From a checkpoint of a small transformer trained on Wikipedia: 19 layers, untied embeddings.
Each number is 200 + 30 x the weight over its row's rms, rounded and kept within 0 to 999. Layers, rows and columns count from 0. The size before them is the row's rms in percent of the matrix's.

# gate: layer 4 MLP gate, 448x160, rms 0.0746, rows 295-323, columns 0-79
# up: layer 4 MLP up, 448x160, rms 0.0729, rows 295-322, columns 0-79
# down: layer 4 MLP down (transposed), 448x160, rms 0.0673, rows 295-322, columns 0-79
gate295,110,237,181,198,204,161,236,204,177,203,171,186,135,214,229,242,234,186,166,178,159,196,205,200,220,228,198,190,190,201,177,257,206,192,208,178,237,163,153,184,196,252,224,233,232,216,199,218,168,158,200,201,214,193,210,243,203,194,141,218,222,245,229,152,192,239,170,223,231,145,170,155,216,213,231,216,238,219,162,234,231
up295,108,236,234,221,187,180,227,168,215,183,188,214,160,263,180,187,258,235,225,161,208,206,218,166,201,222,251,188,211,263,162,231,232,225,212,224,184,193,208,188,195,204,210,196,214,194,206,195,181,177,146,207,205,184,159,156,216,238,183,169,209,164,203,168,199,214,171,220,190,214,231,183,208,208,241,157,210,209,211,180,191
down295,113,225,250,267,239,214,196,172,173,221,163,217,195,216,208,224,266,171,203,146,224,206,201,182,170,168,246,197,201,225,206,219,204,219,252,215,195,201,208,169,211,219,221,200,223,179,196,220,178,193,167,166,205,202,135,191,214,215,134,205,258,208,196,156,236,211,158,208,222,219,218,159,204,244,203,129,203,227,197,232,203
gate296,113,224,215,246,227,204,158,166,212,204,176,222,194,200,188,216,183,179,161,199,210,109,163,141,177,181,257,177,206,125,206,205,194,136,211,279,194,254,241,238,210,179,225,192,236,154,197,195,191,178,220,203,248,201,202,197,191,157,229,164,192,188,205,187,234,175,238,194,242,181,201,202,247,185,265,247,190,226,168,250,223
up296,112,150,178,151,251,159,231,203,197,222,195,180,191,214,185,190,198,223,215,207,187,245,249,206,173,224,162,197,176,211,189,194,231,249,206,167,222,172,164,232,226,208,236,201,191,220,203,199,244,174,194,196,207,222,233,203,215,236,210,266,225,204,200,210,199,215,178,224,199,275,172,247,138,217,138,169,217,212,198,179,235
down296,118,209,195,164,263,124,224,243,172,226,176,196,200,239,232,218,196,193,182,226,202,154,197,190,144,213,254,240,229,204,184,193,203,207,258,239,203,237,205,250,206,186,246,172,201,191,148,220,220,175,172,246,200,183,236,198,184,162,213,198,202,212,180,195,247,158,217,175,214,246,200,238,169,183,237,211,224,156,252,226,233
gate297,114,199,218,238,165,183,227,180,201,186,221,208,203,145,246,192,157,178,245,253,158,164,197,202,173,207,253,185,229,226,173,209,221,227,224,177,243,193,126,216,175,169,166,179,162,147,206,216,144,173,164,205,164,166,202,242,186,190,168,198,208,161,201,165,278,187,236,106,239,179,196,235,237,182,190,210,160,165,189,178,198
up297,116,236,193,220,166,181,226,249,183,231,209,195,198,214,207,238,252,199,116,183,214,169,188,166,190,245,224,235,161,157,204,201,226,146,197,222,177,199,190,149,243,240,239,203,202,199,273,218,197,171,245,178,205,189,203,238,207,183,239,216,218,262,226,235,189,193,194,237,198,161,191,143,175,160,233,208,199,220,235,232,223
down297,107,158,202,207,147,36,215,222,182,238,218,183,170,210,211,195,240,235,236,143,175,209,213,204,211,238,165,227,168,215,177,214,153,148,210,240,188,216,212,209,169,199,170,195,201,157,255,233,212,213,196,209,174,220,200,208,197,196,182,191,183,207,242,213,165,191,188,212,208,177,185,207,174,190,216,184,149,219,239,218,190
gate298,102,163,199,201,184,184,145,231,176,210,195,235,200,223,193,179,222,145,216,226,187,190,173,162,156,254,172,237,223,165,217,213,174,167,166,192,172,190,187,153,197,203,169,233,217,170,179,254,166,217,212,202,204,142,252,195,200,193,258,191,217,195,180,194,146,210,190,212,222,162,132,210,175,208,181,216,198,166,226,247,207
up298,101,183,241,176,241,207,243,168,221,147,150,176,183,231,162,204,225,241,152,203,165,179,220,217,221,184,230,151,194,200,224,176,217,207,247,261,218,226,248,227,184,190,236,143,187,171,207,147,245,188,180,231,226,241,175,183,219,199,194,229,182,161,183,206,190,207,180,221,207,219,229,227,185,162,215,185,206,248,247,169,242
down298,102,229,204,215,192,127,180,157,235,190,162,203,208,231,214,189,195,166,183,213,166,177,235,201,177,222,198,176,136,211,191,197,260,229,241,226,207,233,228,192,201,189,204,195,217,254,153,157,261,195,201,223,174,185,219,195,206,188,253,192,191,179,131,233,195,191,154,198,164,205,206,224,173,186,167,193,162,208,181,197,136
gate299,100,223,211,185,190,199,209,220,226,111,208,207,235,223,206,218,140,216,247,143,173,196,205,165,179,217,214,230,228,219,147,200,199,192,199,186,185,183,189,158,186,226,188,200,193,217,195,206,191,193,223,251,216,232,176,169,206,196,144,199,179,192,168,190,195,196,192,182,216,262,237,225,210,250,198,197,204,204,199,273,199
up299,098,186,211,214,207,239,214,186,205,180,216,193,221,194,199,209,186,195,218,246,184,244,186,206,235,237,217,249,172,222,186,214,230,181,139,161,176,185,203,171,191,221,223,217,173,242,218,196,197,201,219,235,190,225,136,193,155,210,213,137,183,142,197,212,202,212,199,227,253,193,210,180,279,256,184,243,246,204,149,201,217
down299,103,160,114,272,231,186,200,160,204,270,151,197,160,197,200,222,195,214,141,193,192,241,196,250,195,191,199,196,142,189,253,155,188,203,223,190,214,192,173,212,146,187,210,197,178,220,220,208,207,188,230,191,212,225,227,220,172,182,214,203,200,159,171,232,195,217,200,239,170,157,170,205,194,198,179,214,254,186,178,181,210
gate300,105,234,155,204,209,210,191,218,210,184,186,235,144,210,222,220,186,163,209,259,207,216,148,222,219,223,195,208,223,185,180,199,142,179,193,202,187,222,210,217,176,202,185,212,184,150,179,212,192,203,177,195,264,211,208,206,173,179,220,208,209,175,180,173,198,237,147,221,213,231,245,266,196,209,174,191,230,255,208,257,226
up300,103,202,205,200,233,254,171,192,205,187,195,225,182,226,178,264,183,167,243,236,205,274,213,222,203,229,163,223,213,176,206,158,250,242,156,210,198,160,231,191,168,207,205,214,195,240,210,165,167,214,178,252,221,182,177,220,200,235,217,166,183,217,142,238,169,244,169,210,164,251,221,202,196,175,180,203,183,240,166,197,195
down300,105,204,181,203,265,146,172,202,205,222,194,190,199,238,216,217,215,235,218,131,231,172,264,187,156,244,188,208,238,224,235,164,245,183,224,167,220,138,225,222,164,214,186,197,248,233,211,174,211,182,237,191,215,186,186,205,220,221,158,227,187,219,199,199,183,213,205,213,220,179,166,177,208,159,202,226,210,186,207,188,216
gate301,095,211,249,241,228,197,219,228,198,166,220,212,169,219,203,122,168,206,206,199,227,191,215,213,228,212,197,144,196,194,195,187,242,155,188,236,251,186,197,195,218,193,214,195,190,241,268,184,218,146,213,234,186,189,240,212,212,149,187,208,174,207,208,170,203,210,195,197,216,142,244,210,228,159,228,227,208,217,234,227,230
up301,098,227,175,187,176,191,167,269,214,259,248,196,163,191,249,220,248,174,191,172,161,219,215,212,192,188,213,211,232,216,209,254,164,194,209,150,192,194,219,177,211,196,173,257,146,159,183,227,194,212,137,183,261,165,180,216,201,225,239,195,175,209,220,168,165,204,213,178,233,237,162,183,164,258,178,194,201,167,146,220,222
down301,096,212,215,175,217,138,196,221,225,238,231,208,173,244,220,205,266,238,185,183,170,199,196,164,150,233,193,217,183,219,231,257,161,190,190,190,235,178,232,177,132,164,186,195,164,178,196,222,235,220,195,148,219,139,162,194,208,223,219,171,181,184,216,153,147,205,172,205,188,236,196,185,242,235,210,203,157,184,131,189,207
gate302,097,257,253,200,189,199,172,201,237,191,193,166,165,235,185,237,205,168,199,238,143,201,222,196,218,189,189,195,196,212,173,171,213,179,175,160,159,227,203,189,234,166,194,206,211,185,191,205,169,221,194,206,248,228,188,147,233,195,174,230,181,175,204,218,195,200,188,254,192,240,253,254,193,196,190,204,198,274,215,190,219
up302,096,205,178,252,158,200,205,214,226,253,181,187,240,188,205,194,190,159,157,228,138,185,172,196,197,140,174,196,154,219,119,218,221,175,231,249,170,176,208,191,213,179,192,210,213,200,205,222,186,216,154,169,222,191,213,201,168,146,181,251,223,182,201,169,196,211,224,233,224,203,178,213,198,194,211,215,130,247,163,192,234
down302,092,250,179,220,180,257,218,140,224,180,190,215,184,224,201,198,243,216,220,182,192,224,247,240,310,222,190,195,221,252,253,230,226,204,219,197,187,243,224,224,188,125,190,239,192,215,219,209,207,193,231,237,214,193,219,162,234,246,165,210,186,189,222,158,182,194,178,156,212,199,261,233,193,226,214,225,207,206,193,232,194
gate303,100,160,230,190,269,188,148,181,225,183,279,233,162,201,229,160,213,172,209,162,178,209,217,207,215,180,215,223,170,229,260,194,198,205,213,250,242,202,224,212,261,198,146,224,168,199,225,163,225,201,199,103,220,179,168,194,202,204,174,193,198,264,217,204,213,155,196,216,202,241,223,215,178,170,206,193,202,211,142,185,237
up303,107,218,134,210,213,212,185,225,196,215,194,188,200,185,227,150,209,217,163,226,228,208,212,182,194,191,251,231,162,174,214,179,249,181,172,222,190,184,251,212,223,200,222,165,204,173,141,195,206,164,180,195,191,237,234,228,187,141,152,204,226,265,208,165,223,153,203,203,221,222,168,199,240,258,190,258,202,184,196,191,191
down303,104,186,154,146,229,202,226,180,201,194,169,233,205,157,181,167,217,218,184,192,255,226,209,176,87,223,202,208,203,160,261,191,247,199,195,197,187,187,198,199,211,177,201,225,193,193,138,176,210,178,190,177,209,231,225,242,186,186,196,212,226,240,206,177,233,142,234,244,251,192,189,198,190,260,177,245,172,233,199,204,176
gate304,110,211,226,212,177,184,208,163,189,233,178,150,218,171,238,212,180,166,137,238,154,170,175,226,214,140,204,206,189,237,174,196,197,175,221,162,203,244,187,252,209,205,215,231,203,168,209,169,201,175,149,223,194,229,170,232,201,165,143,155,228,176,204,215,262,197,201,193,218,190,196,260,214,208,193,233,148,146,215,246,217
up304,111,209,176,173,150,174,164,226,200,192,158,261,160,190,213,266,186,154,214,169,182,190,212,205,201,203,206,172,189,194,211,160,185,172,170,205,227,230,169,170,180,221,234,220,169,153,209,254,152,169,221,208,233,188,114,136,152,170,212,222,175,214,174,214,203,238,196,233,163,219,195,225,134,243,237,219,150,212,167,187,215
down304,110,183,192,193,224,187,167,227,202,176,237,246,201,208,255,250,231,242,233,187,199,223,236,188,199,201,170,192,185,217,186,187,172,179,163,212,222,274,179,211,237,169,211,163,198,179,202,206,156,167,211,234,159,217,208,224,177,216,200,205,205,196,244,179,195,217,210,263,222,168,205,171,203,198,165,191,86,238,166,220,208
gate305,103,150,204,238,191,195,221,173,200,171,183,181,252,245,220,201,212,168,186,192,214,174,191,189,153,231,187,191,150,174,197,165,245,187,134,260,256,194,162,204,227,235,207,184,225,194,204,245,205,196,225,195,228,198,242,221,188,166,191,212,244,225,208,248,159,152,248,235,142,181,234,171,234,252,214,207,158,178,162,211,212
up305,103,170,239,244,197,207,224,199,197,195,209,206,214,230,247,147,212,160,188,195,217,194,197,235,201,227,200,214,139,202,179,244,230,167,167,249,230,189,150,164,228,248,185,183,227,200,237,231,232,208,218,170,186,131,228,214,174,199,197,202,275,219,222,194,186,190,225,185,172,124,261,157,252,230,205,214,208,177,191,170,210
down305,098,165,183,266,131,286,198,221,208,166,202,162,194,169,200,182,198,219,198,241,185,263,187,253,165,178,203,192,191,199,230,208,237,172,170,193,176,221,177,192,263,242,206,192,169,198,227,220,149,173,153,198,211,217,181,204,173,209,128,190,209,198,201,233,151,172,219,212,164,178,260,169,191,246,226,207,207,203,137,197,190
gate306,108,221,208,228,224,184,208,270,173,239,199,177,170,174,227,181,226,258,188,212,256,224,229,207,201,246,225,148,185,190,209,236,191,164,175,200,231,156,169,175,202,218,178,191,193,227,231,272,182,197,182,221,146,167,179,243,219,157,164,189,191,255,219,187,213,178,219,225,218,134,161,236,227,187,172,242,134,173,177,262,211
up306,111,185,200,209,195,207,155,201,223,181,221,195,201,197,206,221,183,175,147,250,194,168,195,184,155,153,193,269,194,215,176,229,222,176,251,192,156,279,190,206,265,193,245,153,210,174,132,170,198,152,185,175,246,225,217,262,198,235,235,204,225,198,167,221,209,210,198,173,234,236,253,192,184,134,196,183,206,214,219,151,233
down306,106,165,229,219,172,91,207,230,220,201,200,180,218,191,228,177,211,163,196,177,194,242,185,184,177,166,194,254,191,229,178,244,149,184,226,192,234,263,144,247,227,183,193,143,195,150,171,232,193,206,208,194,216,197,176,194,229,205,229,154,216,229,200,221,201,197,153,166,179,177,218,233,152,187,210,122,197,228,264,158,195
gate307,102,181,186,238,188,197,177,191,194,224,231,178,188,203,153,178,226,170,263,167,204,163,204,238,210,230,233,165,243,190,231,243,240,269,134,212,261,210,231,204,171,203,186,193,200,182,197,277,218,184,191,249,218,197,172,217,232,249,214,191,168,212,256,238,206,204,159,190,155,226,221,186,178,216,174,199,252,218,227,219,167
up307,107,209,144,161,175,192,208,142,215,196,234,160,245,185,238,229,233,155,217,174,209,189,196,201,209,167,218,192,204,161,172,158,269,212,204,217,214,175,193,220,195,194,237,226,242,216,140,195,232,143,219,185,181,214,239,232,174,193,184,280,242,156,182,203,150,189,224,259,196,222,174,179,179,164,215,146,121,174,238,186,225
down307,106,189,228,97,160,162,239,216,208,211,190,212,212,247,221,173,189,231,175,184,164,212,237,178,158,194,189,230,161,233,159,147,203,221,245,190,192,174,235,217,178,188,182,208,195,204,164,230,157,258,219,244,218,241,184,157,201,199,207,129,255,178,182,173,194,197,215,185,217,160,188,227,194,221,172,183,197,174,194,213,205
gate308,106,205,250,187,200,172,209,153,178,207,199,184,177,223,253,199,185,160,176,254,165,187,161,204,180,168,171,257,159,190,126,198,240,216,223,174,175,198,204,180,189,214,207,194,181,172,231,191,210,215,187,136,214,193,198,173,232,195,134,134,190,157,179,167,196,207,172,188,231,237,160,185,247,225,248,233,221,197,195,233,215
up308,112,203,189,211,156,163,213,251,159,234,121,208,182,188,204,192,188,188,180,241,164,202,191,235,191,172,184,194,223,208,195,186,212,190,194,251,258,201,201,164,192,189,186,269,224,186,225,164,184,200,201,228,199,184,127,182,187,150,257,274,240,243,198,176,175,227,204,208,176,200,238,252,238,215,213,193,185,234,187,193,230
down308,112,163,182,220,201,151,219,227,194,209,140,161,190,214,219,206,197,221,202,244,171,202,167,173,163,172,198,150,210,194,217,198,220,161,188,194,182,195,259,165,239,192,214,271,222,212,193,189,224,195,193,204,169,229,200,210,193,178,258,239,224,223,240,149,123,215,199,219,201,232,211,267,224,158,194,185,117,204,203,222,222
gate309,115,238,174,209,260,150,165,181,192,236,226,199,162,199,206,201,178,238,218,205,216,233,217,176,219,177,257,205,170,227,170,208,224,214,244,198,225,203,136,189,213,176,180,135,178,195,274,218,181,146,191,230,188,115,227,232,213,177,179,141,123,218,245,219,166,212,209,213,172,172,236,207,203,211,211,215,231,236,184,227,258
up309,110,223,251,192,167,209,208,233,214,163,176,213,216,182,193,215,171,145,178,270,230,156,194,204,157,191,149,177,250,185,183,180,232,194,159,205,196,197,213,210,199,226,263,204,205,241,152,195,208,223,158,233,214,228,194,140,204,177,224,208,223,177,167,187,201,203,206,150,198,234,168,184,197,143,164,192,216,192,192,159,193
down309,109,232,232,152,162,298,204,262,193,199,199,198,214,173,147,190,200,169,195,211,177,160,128,203,59,165,162,202,189,184,233,203,160,170,195,244,181,196,167,233,208,225,238,163,195,143,170,197,197,248,191,219,191,200,171,153,170,191,152,189,162,195,181,233,182,193,240,203,247,220,174,194,201,195,203,211,210,181,237,156,182
gate310,099,160,212,238,160,227,206,228,196,202,153,187,234,216,154,215,233,216,204,213,175,179,210,193,212,196,196,191,158,186,159,191,169,171,190,203,223,181,207,211,220,190,244,136,262,187,187,216,247,221,245,227,183,178,177,199,207,176,168,208,231,155,197,196,140,216,176,254,246,189,158,227,194,153,229,282,185,214,227,235,223
up310,100,191,214,205,187,166,225,195,148,247,182,179,178,154,207,168,198,253,204,202,159,164,165,230,180,167,251,201,136,284,201,248,168,246,177,231,250,192,187,202,222,185,219,225,157,186,220,166,201,192,225,181,230,185,194,226,196,210,158,154,213,228,221,189,186,218,200,175,185,223,222,170,215,232,185,179,182,172,176,209,255
down310,101,192,213,228,159,273,232,243,159,186,164,205,237,186,115,199,231,181,233,240,168,165,198,181,206,181,188,206,169,164,185,195,176,176,176,173,192,123,213,245,263,175,234,93,206,132,190,199,216,224,208,191,178,179,174,202,222,185,163,177,229,188,190,239,177,217,182,222,183,211,189,202,203,213,184,285,210,214,227,245,212
gate311,078,184,128,197,152,174,266,206,213,211,201,206,204,156,177,224,155,231,189,253,198,177,199,241,174,122,209,214,225,174,167,158,187,180,213,213,227,252,234,159,226,183,225,196,229,185,151,183,179,194,238,202,195,261,195,182,181,213,221,209,208,157,248,230,200,183,178,200,175,240,190,212,160,195,201,163,270,199,222,151,190
up311,078,166,231,221,237,186,235,197,247,170,235,244,228,206,206,205,228,203,254,205,219,175,226,186,174,198,225,174,166,216,229,226,139,286,178,227,238,185,205,242,192,189,228,195,221,182,184,251,201,257,164,174,190,208,190,203,235,167,222,134,194,223,136,184,252,183,245,170,189,207,184,195,204,217,211,190,173,197,209,228,194
down311,081,189,215,110,212,140,176,162,184,210,213,183,197,204,209,210,174,142,130,206,253,237,154,207,218,165,195,208,243,218,204,198,164,155,216,218,253,209,130,183,201,237,208,232,186,223,194,206,154,222,167,247,208,190,189,194,140,164,209,211,195,175,155,215,208,162,183,211,181,163,187,183,170,236,176,165,205,189,212,230,194
gate312,101,222,166,145,234,204,207,172,182,186,204,234,201,169,177,203,219,186,192,257,166,167,188,252,218,222,226,216,253,158,199,181,154,198,213,161,164,210,200,231,161,233,269,140,224,198,211,148,190,217,181,214,230,224,181,184,232,190,212,175,173,144,165,215,164,196,188,177,190,203,145,273,145,143,176,189,191,207,233,182,185
up312,103,250,208,244,219,183,191,199,202,153,187,202,241,248,224,224,234,163,193,200,197,167,179,197,224,204,203,175,219,198,202,228,211,236,180,217,217,161,164,206,175,199,215,192,174,215,201,208,151,118,138,189,202,174,231,207,207,198,133,172,183,233,217,194,207,187,167,203,133,155,184,164,252,183,218,242,256,198,194,185,237
down312,104,248,179,144,226,203,251,194,206,167,206,244,219,234,215,225,187,199,209,247,170,132,201,270,266,209,208,281,230,152,171,177,207,237,216,221,194,155,215,270,138,222,210,161,181,207,199,177,170,242,186,169,211,210,184,188,213,234,199,230,196,199,194,202,180,191,201,179,210,194,194,255,213,139,235,209,204,222,214,148,168
gate313,095,233,156,218,189,193,128,257,193,172,203,233,240,139,218,171,165,196,223,188,220,185,180,189,204,232,185,182,194,243,211,197,173,146,180,206,235,200,175,233,211,258,234,140,191,176,169,161,239,216,224,236,271,250,183,191,154,226,214,249,195,178,198,200,210,220,219,211,201,196,151,203,238,229,125,175,219,238,213,223,203
up313,089,217,238,219,204,187,244,221,244,185,212,227,160,221,208,194,217,214,156,240,210,176,195,175,208,196,242,153,195,161,185,193,201,239,242,230,128,206,180,197,192,152,184,249,189,198,227,224,111,162,204,181,152,187,267,207,195,231,230,158,166,178,204,241,173,196,173,208,171,206,214,258,148,195,260,218,158,235,188,186,179
down313,087,270,188,175,187,186,196,226,172,205,188,223,172,170,207,213,255,187,214,225,193,195,173,204,179,233,227,182,207,231,166,250,184,184,211,253,211,219,216,167,209,201,186,203,166,182,181,218,200,170,142,181,232,228,185,184,199,213,264,216,153,189,248,193,195,145,225,245,179,203,151,222,224,148,165,219,200,226,170,223,213
gate314,106,223,209,231,139,200,180,173,210,204,257,234,159,225,188,258,212,188,183,197,116,212,194,180,186,179,156,160,208,199,193,215,163,180,228,194,233,249,211,273,171,185,211,158,212,234,210,211,211,238,209,193,191,188,157,166,237,168,160,165,209,196,203,180,207,225,163,199,245,171,180,186,138,167,217,190,146,187,217,170,184
up314,104,197,163,213,169,220,220,234,197,256,156,195,226,196,151,205,128,203,175,121,214,241,196,224,210,220,197,207,211,157,223,197,182,146,198,218,219,192,191,253,228,206,235,163,239,206,173,232,225,218,212,263,214,229,184,227,218,237,195,187,170,224,236,221,211,161,175,247,289,227,192,256,231,219,150,219,188,213,198,196,181
down314,107,173,208,188,205,302,205,206,184,174,195,177,204,168,184,167,165,186,233,171,238,228,169,223,219,162,201,239,190,225,227,176,186,213,162,239,194,226,191,214,276,239,204,190,167,184,193,233,222,175,175,262,198,240,204,224,121,200,262,213,244,170,205,196,203,179,213,225,231,203,191,222,227,201,167,216,180,180,144,236,222
gate315,112,219,246,202,250,192,164,213,169,187,217,190,181,195,189,229,207,195,180,228,222,228,192,239,177,189,201,185,197,194,240,147,215,211,226,189,197,243,188,217,217,197,224,145,151,232,154,185,136,157,246,197,186,191,231,177,183,228,261,197,177,175,142,259,166,225,200,257,236,203,177,194,214,141,184,199,173,217,206,177,162
up315,111,173,197,248,191,183,216,183,204,245,167,263,196,154,209,234,179,239,206,265,163,197,176,177,248,199,189,229,150,205,227,182,142,236,227,189,202,173,194,281,178,227,230,230,197,184,223,279,171,206,193,171,190,167,222,186,217,216,144,209,207,191,194,193,189,264,163,204,147,209,210,189,215,202,270,174,268,211,181,161,265
down315,112,214,220,133,206,320,193,201,204,189,239,159,233,213,204,141,210,215,180,187,192,165,190,240,71,196,204,209,236,218,199,227,222,180,192,190,188,214,212,189,198,149,186,172,230,151,185,128,139,185,174,196,241,205,257,172,191,205,244,186,200,184,172,177,217,167,227,216,239,183,166,161,196,185,178,198,176,170,203,225,155
gate316,110,203,175,153,234,206,214,170,193,204,167,174,211,222,113,223,181,151,192,195,224,164,235,203,202,205,191,178,196,157,247,146,174,192,224,184,155,206,210,223,165,128,202,180,247,171,159,235,237,213,221,279,189,217,191,173,213,203,245,199,141,158,157,251,200,185,235,222,197,198,152,254,155,177,169,158,178,211,212,137,213
up316,109,215,198,185,245,205,220,219,204,196,183,254,170,149,137,235,213,179,101,227,199,217,204,213,185,153,229,221,206,252,221,225,191,192,248,200,164,201,203,278,169,145,228,164,246,230,186,173,223,147,168,199,194,194,157,167,210,194,250,210,187,178,200,199,227,236,206,150,196,176,211,197,230,212,206,206,257,218,145,209,167
down316,111,168,229,202,179,139,217,261,191,175,214,146,209,205,260,144,150,225,274,156,191,172,226,227,215,233,207,220,147,181,186,208,179,212,139,174,263,205,173,152,182,228,197,208,180,178,178,190,189,208,169,193,215,213,213,230,215,199,118,193,226,223,186,168,189,202,179,203,198,213,166,196,143,199,199,180,189,194,249,186,244
gate317,102,143,181,202,236,224,197,243,177,218,209,220,242,241,217,192,218,226,212,190,169,212,245,182,196,146,201,225,229,262,184,227,177,214,174,223,225,186,149,206,224,254,161,215,175,162,219,150,224,213,214,187,178,245,219,170,210,180,193,159,227,193,224,122,141,195,114,236,183,210,197,248,125,164,217,200,233,197,222,180,207
up317,107,176,251,207,192,180,160,217,225,193,236,213,212,213,228,180,220,179,241,178,105,167,177,270,207,231,167,179,143,226,230,160,191,229,232,187,254,195,220,232,190,242,193,213,238,168,218,245,232,254,252,171,208,179,181,168,213,240,219,260,214,207,256,189,252,200,233,188,212,182,176,182,260,201,161,150,209,169,180,199,208
down317,104,215,274,173,153,158,189,221,188,207,210,170,212,236,174,160,198,203,234,176,144,162,223,197,279,210,172,210,152,187,194,228,119,133,209,191,192,208,261,241,197,220,172,162,213,233,192,232,212,238,148,235,190,222,171,197,217,216,178,219,180,179,242,207,185,243,146,195,200,192,182,179,202,203,201,196,195,196,197,161,188
gate318,094,209,240,207,282,170,185,219,204,192,230,206,210,210,198,240,218,194,216,235,192,176,216,164,164,189,207,200,210,184,164,239,223,190,158,217,168,206,249,214,182,132,218,186,190,130,237,140,244,195,209,244,191,203,179,132,198,143,194,169,187,228,194,172,163,181,279,193,229,218,192,239,206,159,243,206,140,161,200,262,197
up318,094,268,173,196,163,221,125,194,255,206,116,228,181,216,197,164,203,227,160,166,175,185,203,170,227,193,230,199,204,199,246,176,216,206,203,191,233,178,170,199,167,157,155,223,204,181,203,255,188,187,217,205,268,225,230,202,259,228,201,226,169,166,167,168,189,255,189,220,166,181,206,213,213,233,195,212,168,222,208,177,215
down318,091,238,193,206,196,237,175,225,189,198,161,238,217,206,186,161,234,225,155,161,179,132,242,158,156,198,213,181,180,153,226,185,179,169,183,204,232,207,251,195,199,136,201,216,175,111,161,212,225,131,170,179,174,232,222,222,202,209,273,198,242,154,208,195,182,204,242,232,208,189,182,238,183,178,207,171,144,242,203,227,216
gate319,103,181,196,199,189,215,163,281,234,137,218,246,233,225,186,214,176,147,169,180,207,205,178,202,209,223,192,146,213,198,169,232,254,241,173,205,191,246,187,204,215,235,195,215,171,183,188,166,226,200,162,204,255,151,176,166,195,202,192,220,156,186,116,186,196,195,159,186,261,230,219,156,210,170,239,222,216,205,195,235,217
up319,104,224,215,196,182,174,205,148,168,268,197,176,138,191,229,150,222,218,158,260,243,197,227,197,190,152,211,242,195,220,209,236,217,193,249,181,237,190,178,208,184,175,192,211,185,221,200,213,152,184,220,191,163,200,198,258,178,218,187,205,228,220,260,175,215,210,234,181,207,191,185,207,210,206,185,192,225,184,166,164,183
down319,096,217,256,148,173,153,203,246,204,243,172,214,241,232,220,194,180,199,192,225,199,120,178,199,199,193,207,220,167,202,201,247,132,256,184,214,201,173,217,202,225,218,181,189,199,160,181,202,137,201,172,238,225,221,172,185,202,167,201,165,161,260,188,215,178,188,199,222,236,207,204,203,174,235,190,176,186,181,183,187,184
gate320,114,192,211,221,220,158,184,206,140,134,222,201,199,230,256,197,211,163,165,181,208,178,178,159,207,153,244,197,177,224,140,176,159,185,200,210,154,225,189,212,175,205,247,197,206,188,213,145,161,162,154,104,193,182,152,209,210,202,155,204,216,249,180,232,237,237,186,168,196,170,184,171,212,166,181,196,188,182,223,229,224
up320,118,167,188,181,151,183,189,190,216,186,165,271,245,274,205,185,204,197,183,205,262,178,200,196,190,245,179,165,186,214,170,231,168,218,154,211,180,199,258,176,183,182,222,181,169,189,202,143,167,166,207,193,244,222,132,238,200,250,240,211,206,191,170,199,236,215,159,208,139,220,171,177,205,135,214,204,196,259,222,212,180
down320,117,211,219,174,233,283,189,198,183,158,212,247,167,261,198,186,212,160,207,167,225,197,229,198,277,176,224,176,184,225,128,234,201,185,156,239,136,222,236,192,210,188,214,205,141,189,200,179,185,170,204,224,249,195,155,213,216,205,232,221,188,178,169,221,211,190,200,192,157,131,147,151,199,154,200,166,181,189,247,189,192
gate321,088,179,217,195,162,219,178,262,227,145,220,181,208,246,227,145,174,153,232,252,184,148,213,175,204,206,234,220,209,197,166,203,217,158,185,245,191,185,182,201,181,181,158,179,228,172,233,231,233,206,222,232,136,210,244,190,262,209,136,275,220,184,227,231,200,236,229,183,246,193,221,209,193,176,169,193,202,150,220,202,208
up321,088,230,205,173,190,212,185,222,217,189,202,227,187,216,184,240,210,229,239,209,231,204,217,144,206,190,198,153,182,172,178,215,209,182,192,215,202,164,214,214,180,196,225,180,163,194,242,191,184,209,159,255,222,191,196,175,180,244,214,254,205,157,208,163,159,180,146,154,136,217,196,176,199,223,233,174,173,195,185,223,220
down321,087,141,192,200,166,206,218,253,219,178,232,189,200,244,188,195,242,220,204,195,204,116,222,186,183,201,203,210,176,179,154,220,152,183,173,223,173,238,180,224,219,144,221,147,254,214,202,214,212,235,219,176,124,200,214,207,217,180,192,172,214,210,188,176,150,173,164,211,182,175,259,176,229,214,237,203,175,174,199,249,160
gate322,095,251,207,220,143,214,217,211,190,263,203,200,226,175,192,152,186,229,156,154,175,179,219,191,212,200,186,152,180,194,152,244,222,177,228,141,184,147,215,229,261,199,170,247,173,210,189,249,205,208,199,168,220,186,142,152,258,211,206,156,259,183,242,137,180,174,204,196,204,268,187,201,170,167,143,186,173,189,219,200,210
up322,092,169,232,194,201,186,235,234,197,209,183,241,247,135,225,230,224,219,191,214,239,187,245,180,148,203,222,176,218,181,224,179,193,210,264,195,201,232,193,184,168,174,155,153,162,216,220,142,195,204,198,201,212,259,218,160,153,208,204,219,218,208,208,241,232,153,203,179,174,202,218,208,194,247,275,162,177,180,171,200,164
down322,095,153,148,195,238,98,200,243,186,193,250,202,214,230,191,240,165,230,216,210,207,172,154,182,182,204,206,224,229,199,123,184,228,202,211,253,195,214,188,161,217,224,236,198,244,240,219,171,210,190,172,268,235,258,174,258,170,212,202,225,205,167,207,203,230,178,222,220,203,153,199,205,257,213,216,201,191,165,245,193,177
gate323,096,198,191,216,243,149,146,160,164,188,203,172,189,187,172,221,144,210,220,178,148,182,218,220,144,178,204,210,150,180,241,144,191,161,244,247,162,235,201,223,195,165,231,168,153,220,185,175,235,182,197,185,220,235,221,179,225,190,215,183,158,185,205,205,161,249,167,248,223,195,184,261,204,218,207,222,175,210,209,205,228